Weights of a small transformer language model.
Training: a variant of Muon for these matrices, 517M tokens.
Each number is 128 + 32 x the weight over its row's rms, rounded and kept within 0 to 255. Layers, rows and columns count from 0. Numbers have three digits each. The size before them is the row's rms in percent of the matrix's.

# q: layer 2 attention query, 128x160, rms 0.231, rows 0-29, columns 40-79
# k: layer 2 attention key, 128x160, rms 0.234, rows 0-29, columns 40-79
q0 084:082141160121085127157120146117154126190162072154110171131172147109122118181120172121113141155123177092138085144126115121
k0 079:141134096121137136094139136073090112107099127123077095137097126136103136099133133096109140144146152133127134135203096123
q1 073:095108116052124106069140126097123094149115095128138172127169091178091167112128133122153078175126116112161170140139145146
k1 071:072154141151135158149071072137093155124092113158128129159074146109209151124152116130137112128105134134093138147185101088
q2 092:126080149175073140127155111164161167150155103071066106148144193134109136131156113123142074152106121062173165173107114113
k2 095:131183132146130086135168062131097073167184103124153110135161102120159114108099139098106099140131098143105156095188117150
q3 071:199145129197160129164106138161092111069131143051085089095093066085155139151125125126109139160150146092155032109132101188
k3 076:100123144102178171115170161157166172176118133071127099166160155174106142106144132115118144153097147115104081066089172087
q4 085:088140084094129067129114150154115087124112071189171111146159046135170098102118137107157112115131110160131137118148147122
k4 094:140125125147147144132096132140134155108110129099126076172118177203134113140154126153161200126144123072147090099144091116
q5 082:133168162094122091099156135081158162092169128186163150055027120140120081118075124098138168117098134098132166118134133126
k5 088:101116203110154131125143132125096158119124163068100160173161112106177138171174118173107163153136117117129104053096131105
q6 095:138129115140193119137104185145069181086109153177134129169150164131135118105119118118113093202095168090109149144190113075
k6 095:151115109142067129130141064084079146142092148127149067081149120114074150185117134122136138107172121162163104125185145140
q7 090:196073133104138162162131099089141078073136130093124121125160127141104145141120131164129135151115131112124083121129140159
k7 076:050110126122133098114085157167157096105121123101088189147141105147104128110064125139080070131153125167115154132131170125
q8 091:100117136091135097134137125129139105111163084146144125123085161101190092100124151090200142086141116157083148122163135093
k8 091:124183091114078086118144140102101153124113139123135158180140130098125116053091127056107157184110117082122166213101129171
q9 085:125127164114110093103106165126188112167121106173151139108057119146108112145125081130123170138143094152134194111181085105
k9 101:142120137126170183103139112138096130123145127112090132107095137141088093156175157214149154113114155111096123073227122179
q10 089:175083134162114115180129155174147119102051215106112153136142099108132109163115125103156147105124120117160098153150113120
k10 087:115137127065148134153152141081108161168106106132155139155182118157129114167114098149161163081106114114119099106042123090
q11 091:146093095130178100152131113136115132160145137092150140085134152128142066128107151208147108121134109102083127124149168110
k11 103:130138068143161075133131156110090080130163160143161146113135115144086109083071129084194129153110172157124140107080165142
q12 083:123168111125166117126056108140161117157153154121160093055192079112102052118147159072197134152134109090070185113132109126
k12 090:081122120102154131164237133107078146058150132124127138159145077140123157124083114112162146175127198078115102070163115161
q13 095:082106104131113177157096085124160092159142157103079078180133129109049098118152076115111096169141115136155118134082120075
k13 092:161163128087125096130103148184166158102126146132118132152184123108182153183105112091143122107131223159146182161124088116
q14 082:078060134115133105105117073121088139125089151158179118130114149143089062181122103178070125132173160132153109190147133118
k14 087:161096081148092155153186144159116154100131151093058136112119136147170108074165083154102175132149156124135153118110115131
q15 083:163133143123144113138084141130167105178181159138104167147171159086128130119107078087084132118136122133104088138098101098
k15 094:136105026135138120105135157129093126129081107075181099127160098074130064139195133088164103134136128157096125105150171161
q16 100:158198130156105112136096142139119132129089115128097131140074154060078208124141149144160133129126157113129116141118117143
k16 102:150061120190091100120168181151122109088170157135129120138133107162142103126103086147067115131083112127077177137124149146
q17 080:109083156139114170080178118091118170137097062107075119152147114150102112161177100179109120143139134102094143114153181089
k17 078:138137072134192181126163125114077101138139158156148104165147130193084119060093120145125193162153119174124089135129157109
q18 093:147102135189073128100137119140125150113079153090145109182132171144109138082115095126078136153147134177093097144086128133
k18 109:058141153135059134082166134091165157073102114076100105158143110132095120080067133105112122130145095091070160176137149092
q19 099:081115169152074150129161086092085093148098100077061157161127095093131160089121093126104142157185184136165129141121159168
k19 094:153159145107157106132089143140167097106156125177165123103126176125134184149117148159090102145146156144120165155158128178
q20 095:122142162112140055160139170175113121126155171135162149059078113088071110184163115112181162155158133112124101114138137087
k20 099:169157119083102117122150167098138127201139169136073144073175136127128166129142110102098124103123093141139165154119110107
q21 099:061164135098093153142184102112119154125120167152137113093177118137148128073139139097155147102156094126183166127146110185
k21 104:128130145158181092124084130184128155072105103161135187096177142098088155111127081140143149150104128106162174112072064057
q22 095:105119127115142144104161171130108105144123102100126093160100116114167074179183154081102127087150182088088162180109158092
k22 097:115071066138173126145102166119130119129144138176116136173096075138131151193098116123113150177124115073106104093154147130
q23 092:134143126120143177112106125151134199102086069132124109163187099126125171178116107119151054095136188123114090131182147118
k23 090:203113175135157153115125125115170081090129142151177141101156134152160160128135128151080130150182111120159237162202135136
q24 100:094132036140083137166165067144130152142157143099144141170113162085074079162102097167138099112167102173093072093133170113
k24 101:130152093166137083109104071156148090143127229111158084080156087096159168122111162115122058092130146118106124165091079160
q25 085:117186073126149161130122121099111108122148066192109115125144090146129093095097153163116068128087117108126110129117103151
k25 099:147118155122102163095099139148104098101126155170117124118156144164160077124171138188181142146185097113101125145154112087
q26 101:184137114118230196126125173170126099153087095127107105118133100129164135129091111176105152141167132136105126072121103172
k26 107:163126175122130092139140096137108175164118124130170100137087129188134186103130139144121118114127066140126102189103136058
q27 099:092153173153110111150055119084166104120153148134117132186118152065080176063096145090144152146139156128118124156088155134
k27 095:107134137116110153160140075159111125151068172136199209128204154093033065103164120185064110123110156139129128080130122165
q28 099:161158151145096188108123139147104167155097112147120077087157138126170119140117154180078100109128145170146197131112094171
k28 099:095100158180112099127087153175199136113124127064125098104109146144115132111161144133110103101127073164117064156155138088
q29 099:124112166082147101120130122190068156155148140151048147157080127146155176195121090095112113114178132082147064142167123083
k29 100:104151161174129101110077164156155131131155131129107086148131116076130208076178103147145137171155081148162193091153147077